config.yaml
activation: "squared_relu"
norm_eps: 1e-05
init_std_qkv: 0.0208
init_std_down: 0.0
optimizer: "muon"
weight_decay: 0.042
decay_fraction: 0.824
train_tokens: 424500000
Each number is 500 + 25 x the weight over its row's rms, rounded and kept within 0 to 999. Layers, rows and columns count from 0. Numbers have three digits each. The size before them is the row's rms in percent of the matrix's.

# layer 17 MLP down, 320x1280, rms 0.0445, rows 0-155, columns 80-119
102:523502479487497495520488487492531521496523494499530529468553483509485533516512478483470512516481485506489466451459435514
101:502509529471518486506490494471507516533479509515503489522494487498486501480519503496540521427466516516488494481539548496
100:495501510474504485543460489495514501498491454476498496517505521501494511526521539454467512509488500490480512513477469494
101:484524490530488508509503481498503499490506512505546453513543483562565498493548478494527463506488545484489487518519525509
102:481486538535509474555467509529527523497483538492508528510503469520529481477468515467482475481537539552502526502478465498
102:482484443508508487528476526434492499518519455497506471500471545541519502479562510505500495507479499491456528486515517499
097:468496492500510523475490450572522520489485526459476512470548454434536499529491527570527524533517491480511463489535513493
103:518494501518509514463493503504528497484472452541477500480524536512492530473528478473522509516496537473492522494524514513
098:478511494475497481475494477509500519526506503514465526507495530499414479518574502508532498535514499529511490502472460501
096:494470443449535509457528483489537522527417541537499459498488532519454481549464491538466485526508484538521456520560506495
101:522483520496499510506508538518519457484490518479503487520483520523507491496536548521512495510444533477452507494489530515
098:482502500499533555503527469511511509504504505513472504486493528572544534504472532492503522488500510463518495494466495488
094:475512517527547508543482537467506491523457443482467484498506491496490498485514468493474540482533450498494452483482457493
101:453510505514535443486489466453497504498486509484501496524492498485575485499455509563499489528516470543532510462508446489
097:476465533494510441486479489462483512465504501510524478545475498495473498474478469457540507584537553505485523497518505487
098:513499509526514516487500500539502528498495498508505488543485525445533490528501519470553502573498477513516551511519512496
103:513506452486496452504519518464509491483516463519499521488522497538476488493484523556506536487498494552483530500460451492
097:483465507469491484482484517473497471491500444436489479499465467446466467523553525539487500498467522498521488494501468511
098:545529544467514490505527517500451523482512501535555465523521494537499506514517549551517494521544498510505550507479523512
098:504475541484461521512498515476532490537496532493517491504454515533474501531485531495542536473442492500480478512495523504
101:570466478517447503499481507496485479477474526507511522520437529504525514466541471540495475520507528520516468479500463501
096:513466511494490503565482503445478484491490453550508535527511491570469484510450498554513465576490467471448527522490484505
099:497591497531526559529490469513476479500446496510539501513533478495516481465512493494538468510520517470514549474536581514
101:501476544479505513526511533470483498454530492541500466518524552533562477531555499512509483455503503501491490439528402501
101:488507504505460520518486410461499477528487504449533516468487530487513501479467471499480463508495495493462515564492470499
100:466524492476518519502494535466536484486489473420485536509448448459496492455523488508500485457499481503503522485524526504
097:457471432460492518562516509481498510448528497422510469508550506518538514526464476483557503506476508485499459466471489510
094:495519483510492539445523559513480492473534531511500492517567509472510498499498489489476480496486498493485494463526466502
094:469505494510469432515491503560478493493539480454543503489516544451510508465556505484490494496508495508519523468455503497
101:503527532496476517505474505499484492515545470513498466478520509451502493489473538434483516506535453469479491527556550502
105:486509486524443471505472501538499521501471473496497508511548514515541487505494486514464474486525489541476477520495512503
097:509505494458572479498499532511466491524529497465529477511526497501511492505486502518519495500483522544531473530510523508
098:497501532522492470480534395552502502462486479492486489518488523561486501478524491477488506474489508485556527524470525480
103:480578470539561471534515532486475504534493477441520514502526514472540490504520529466490494498469537503479467460519550495
098:518522569476537510499476484492505500506503485520482505500497510479534489493525515491514499502583508492505462473534484486
099:523501497473526494452501497546500486500560526500501461512512532492483476498477488513499480482513544496495510545494517511
100:509485493465519478504504435472514469464519504530481517508488477495478517523472540473432528495516498481539488519529427493
098:523489465524494505527511518523506486512472509490488530486507478503503484503490520442512492496499541487481463490512493501
100:540456504505476583492532486525499488515467476472489497506497535526507484467463477572480519460490535476485480492502505506
098:505482508510476514523490517485465513466456481527518527501527556523476458504524485497473473519476486500491455498476461508
105:545546463461497432469544513468470485549516479498487496488518441568505468517507524443446485534486470511520494519494463498
095:476521483480492490493454502530549511480511487483495529516501478520506533473542498531513507454521511501536509489492491505
101:511487489503511512482428545498474498515456529532509504511472472496460511512487491574503494535564518501511531483513516495
100:466513481522537487546527484459508518495506447505527498493537525509521511504486505510560467512481518527562501491505517513
098:469540528562508513462532483442463518534535496512518483465493528508537485511470535520472490465465516485528478519520453499
098:476470483499518473469469452482423497530526475496510508499506468464485504505531506502505499508526491463517537515540469510
104:463474532484485487509467495492542530494452504545465529469504512487478491504524478507461513482507513479498545503499495494
103:476509480489499526507532520525526470521491508527504491501517489535532496521474512505505480495472511514477494501490456510
100:474500492538470525499495527491461512472516527484499493526446457472484510495526542537431501510446493502491474541516523506
100:469488513425489501462535541494482488477502492452488517512533537538487498510552489458526499530527472474454427512478494503
096:487482503491490450518528498523485484487496483535532500509509511515485497528500544469503450459484500527533441538509514498
102:488507491473529461499479545476523468479449501486506487483465501483532531485475505529529509545509488531530500506494501490
097:495506486514469473485494439502453466493508484478489520520454529505506527525477500527536497503527487483499451517515514495
100:516509505546476490519502513508456487481484534494478530480536574469449513510515462519471487526521500484497478505498562487
100:528517481434487506489520465486508499520501495498508492475474471515534495503457489563476506472516479494500535522483502501
099:494525441532519501453504490507498482522543499495500512503486465506498514527523464449523449430517461503493477534502523495
096:474500464488496516514525516531498520522450464526502502487516496470523512501567513503511483511564518490561412513498451492
100:508489490486505444499511544494514498546498500536515480509481517492468506482508516492496503484498491490496553545508423493
096:507495505504525488485464506493447544503437484536464473517480461574552481491478510514485479465487446503493495470503516508
100:480550520449472460480513443479519483468495494555505561486487503530457513457507487546490507495495470494525502485533511499
102:520470500549502502471486476510460476506458480484522454466453435498521507491511516545495466513457494484450525537497482492
109:491519492471471489498508424481486492491530495480533488503516462482455512495487496562461492528504476527490520508514536500
105:467468476528527477507512538519503512500506495550508501491465478523503516493491493482506504502511459486453532482502521503
100:502493494501492504534510464509494536476509500445475497470529519499462535503530473448514505465479467485519479544469513504
099:511542523519431519492498530480488474504528535490508538509542471507456511466523481472580526489493486499535468477460554505
096:483490485520507531439497518532484516473458500440472561488458519509517523493495523503522509535463486480489494526466443506
098:489458450493535537509469505489510508501519518575472511499500487510494541489514489550483492492442505539545498552494505502
100:472519447469535552460503455486517489510495504504479452505516496498580487493454521475486494532559449485496495527479544495
098:478532513510465515525479519489484515495511479518494456501469482515507507488527491474532484512470475473467485496526494500
103:452522452499514483503532502448527495473536506538489486493512509498511484523505504478537487482496556469490508483553461502
204:515487489443547480527525460529530533466499516533478572496512498529495481514458421446495522490509533515531510518484515501
097:497569471457516495458498488538513516484481505512476465510504514487515472490496501549511507503505481543553538507476549504
107:517465472524502535511477425501481487494494465484451484495452490572515490480460517469420516476511478483460523477455504498
103:503521514534516505495488520537474516501472521526484516513475510487504489493515511520507486484512487477571455477468514497
099:558501497524502485510490507457476540454528507460508461531458529502476514507489491517544515498483529482514466503480527504
100:499530447464455498488517503494528534505501513464489547492505473500521502522508479531503495529480496466516480500519487511
101:479536512480543484560507459522518513520479464515478460502472490475499503496522472499487489523459509529466534450445459501
102:507502536549508479480483546526530499506504490497527519504460464499491501499517496520493496543522497472476512457529449501
096:524509500552529498470502556526483467467520500472490480484446511517479508553521520523474476527497497473501511494538467503
094:497488503449466518450439528467514492531495481536495517492459464457470502481511504444528502498499519502462491463493494498
095:537473487459479445495541469499535515517508528485515442504511487544545481485490499467509491508479532467473489506525454501
094:462516485521471483527543567560573529530459508550500472475499497455527514520529552494548539506518454507511473506461517500
096:488490511527503528516519511487460509533527497539480494507525494431470484530509487484449535486508479505505497479519442490
097:519511542495525478502471545528559501485492498467475543521498501473543526535515523531445503503513469499500524510550529509
097:461499529566493490470530495468490477511511500521474531496477535487484468499514466587562496555530477509522529528517565497
099:502427508513498438503492495464511462492446481487520518501472503514488496498465489502502473506545497509517443506493512501
104:505510469505506505496470398525459483514503523475465537535478471433495488506492523542482463513539496470486490471520498496
099:505531487489486503528503519516492524517497454480498510511513526492496535477485527471474501508496521478500472519473433505
097:541495452488508497496530512517500471475511505535532506507476510434527530497531477513493479481492451506507514503468525504
098:518492504492522525445502517505526491477492497475524511498440571508531529453541534531491495518500509514436520454499478506
106:509504515514472521494517567490498491489506553490509449498524525530511495496515478445456481546529514527490497488509482517
104:499492482529508520506515510520551473511487482487489511493511498510536499548527452497515479475481512554532522519481496499
095:500490494550501481467498538533513516486493503444494518475558482513539484508512506510487461506520524519502517473519509504
095:469480498483488476481518468519489509501500476501511484488508462515518509499492478428476481548493534543481524478475507500
102:527538524521496523493489516513527495498503461474514544528524480497492523505489526533529458541489488521478487488567460512
097:490504503485478524516499429553495520533469514533487531526455477470488496492487474528520509497487508548435534501486464502
106:517456516500475532523514492527518480458507535507521519503518472537513488505490470466486540551508472493503487539493493499
101:509530539480494540509512517476484495555498479558528531496447468442490542501465501472588515504480493501477491529494465496
101:481528526490517529490482486499483484523499509461501520517493477508473489489495460482509494522550505507484549478518560504
099:449556483486493473503495534483511534514511479521496506490531468536481469459492492525504471545529524557492563503508524498
098:499488581453510493492490512499512511521481468516533490518458491528514517531508524514524498497482537486486500503508479502
097:527531483495474485464474488471468509527499521523461515519519503490530488518499499536483526514497510471462509468519495510
101:537492517532506496492442567484549486479495501474497538468483560452454506478497485473504533455546486480476535462482476505
099:472546559488445495513513498540499526519492480480485486494478502493530469462520480477499505486487528473484499453501466496
095:524536505551505504517471482473543529480520510454510492485460503466465504511523501472467486490474469478487485465493533500
097:553512499486495516510522530514504503472523538539523495497453509499495488488457524532506533536506519486561542475525480486
098:468450512546501517480494560460469482519513494496494502510478495503477529470532461465500503434569482495515517472516503498
100:514523484494471496483491470502523486523487512519466508495453479472516505456491518524480494473445486513489454531440496485
102:500490480486491533542508529543488507497507530470540447514523574537525466551503486535440452493542473502511497468466446489
092:503461461524483530486520512519522507501510487509508511470504464519460476513522480507512477485552452497518515535520543502
098:486543461480474439512497497520514516506564474605487431480504480496530525463467473506524529498525489487503497527444561490
099:497437547476500487480505523471525496463491562496518479497463472573509499531546518431494524547474493473515485495543518504
097:477507491526481515503519516543508485508528497480500486527464513491479501499541482518506489488484501475538458478486485489
096:502518530451557485460516484440459529530512526518506554502515502481478483530487512494514541524522499545474481497518494493
098:528525460515495524512477470505526503503517475479473548495511512473476508505540472529487468515504458516536511499537428507
107:506515460514477500515490492435504494516530495497474531512492498448539498481516483511484501494474486499497496523534502499
103:508556509480504462540492476542515498487474492512548514528491560464465489545463507482507514514505503477444530486469546508
097:505482475504507522532501519485447529530503462498474468490454494519473500474483487458483479511539506500472510477478545490
106:561486466526482473525546528428478489495476468484547460484453576482510484534495531528510529500496516497440535477526558505
094:496464542468462516495550480470560470511516515518476482507504502549493493545505485532508485502512567520524495516518453489
099:489531511465558511486459527518491511511495559483476506457511533483445526509532499509518528522486473513539525505501458497
096:507479532508495488479510476476486513528466494559488488530533457489495512491494502521464475469491472516496508474458526505
102:465503552508498492459507478502456530486467476550545466520504511518483502535492543500511528518470502515476442489465480500
096:529518530495505503469503471465528537450470522493486501472495488495475500500491473460478481463528510514509490528465532497
094:498461498577449480508418533466479497529480521492512521473481468523511511546463503582524514517501462494496511519470473501
103:478485479467532502444513439510477512515488515496502484498519454517551489468507470493549510515519572496521483516487500493
096:521524445498521462565517529476496487502512511471453539501486515484508525507455491505497503462498475501537494531492441492
098:473545461474492521516504547488517496487470466503505483504518476476508466541469491473498527480486508555495472538498466515
103:480471496508521500469560502455487511531510459491516409493476535467513506489481535513521522522501487472477468486496536488
102:475526506506499542531480473425475490552518454537481513499515441540510537468493531507480502507515479531504571546487455497
106:498477457464490510526469530509500505506486510541454473500525515416438506497508519493504528522511532487526504494492526503
102:490516510501466472497504490498487471513502454486474484488507515461506518488545506499508512520499523503507512497443558491
103:492470518526493488463487529524450492533505562508511495481499504522534503519492524552500483496531496506473481495529506488
100:496515463482500498503499475483460520472487500536464485481511507500534518499563534480531488517482526518531467502522538501
096:477500493486469502514469491487532514528482456469500485474544426570531499496465494535514487535479481481474537531510451497
097:511534539483538510514486496482495493516522455467504525500471522478501487466515519587505553499465461526525502486485439493
099:458479431534513551535512505530552510469505476464463480487576525492481491477483521578492505496514471506469523508492490492
098:532447486481481496512464517530523520505463541582515499505503452475525506493468506452488485504491520552441532487521481498
099:526499501512508506500465507602479518488493506479451484495525456482485469522519512466504506482504456456499477557532542516
098:519488471471548517504502464495529494494479462474572554491493458514553513518511568453521480476520510493494482486534419498
102:508448491508456486498524487480501493522551537529498478482490507480562509508488498515493534496496472478525498508476481493
102:488442490526533488537494451487474456470487530462509553509446510446502514507461476470505527493540479421533486486499531507
105:480520480493535496493471504469499478477449508498499455543554526492544487484480487459520529476548498524496533484515493484
098:534523479517504520479465506507512470493513497471496466475467483477464520493529522446542524551469501455457545508461545506
098:484486492490468500493507535516504471517506475530495478493468553480519508500462477560541497435447509540525521501529507502
103:517523509476473504485469486493518539520479497580515518487548505526482501490526440531531490505523499544477474497523474506
094:510485458580506516503506481532459523523535482488535459486472459543509514542499510491492520519486518533517500513489540512
101:537492471486460471508494500487538507524511541429533500524431495510495510503441483514464500459471512490586475512491544510
100:508489475499514555509500495526508483511515482555492443525539563541505486464502506463486506507494461537497482511443494499
105:501479461517495526489515524541525479453530512473509535494529521496474476516507479452508457460480488537520446472514486498
099:527437526515535463495511499540549497512516510477521462500519436503458501483521490519538494484458486503503532509538547498
103:513519456523487446501497479485474470522490495448512523496506514490490491495527557517520493493509533545514474519532497500
102:450500510489520491513518509559487516459450496494505496511522509527514502441512468511522519486510533494452519523471495502
100:480530494541432488516499480452520515477514509490482488511459504512464493503537541540505541489470456473511456513464444506
096:522508485468509512475515492559497522519483534545502458509529480520486519498538513537474535543495497499477499528525507504
101:500538505514476494547535477476475466526491552492511524470502519474454522516429500533482507484506492518501535471512520494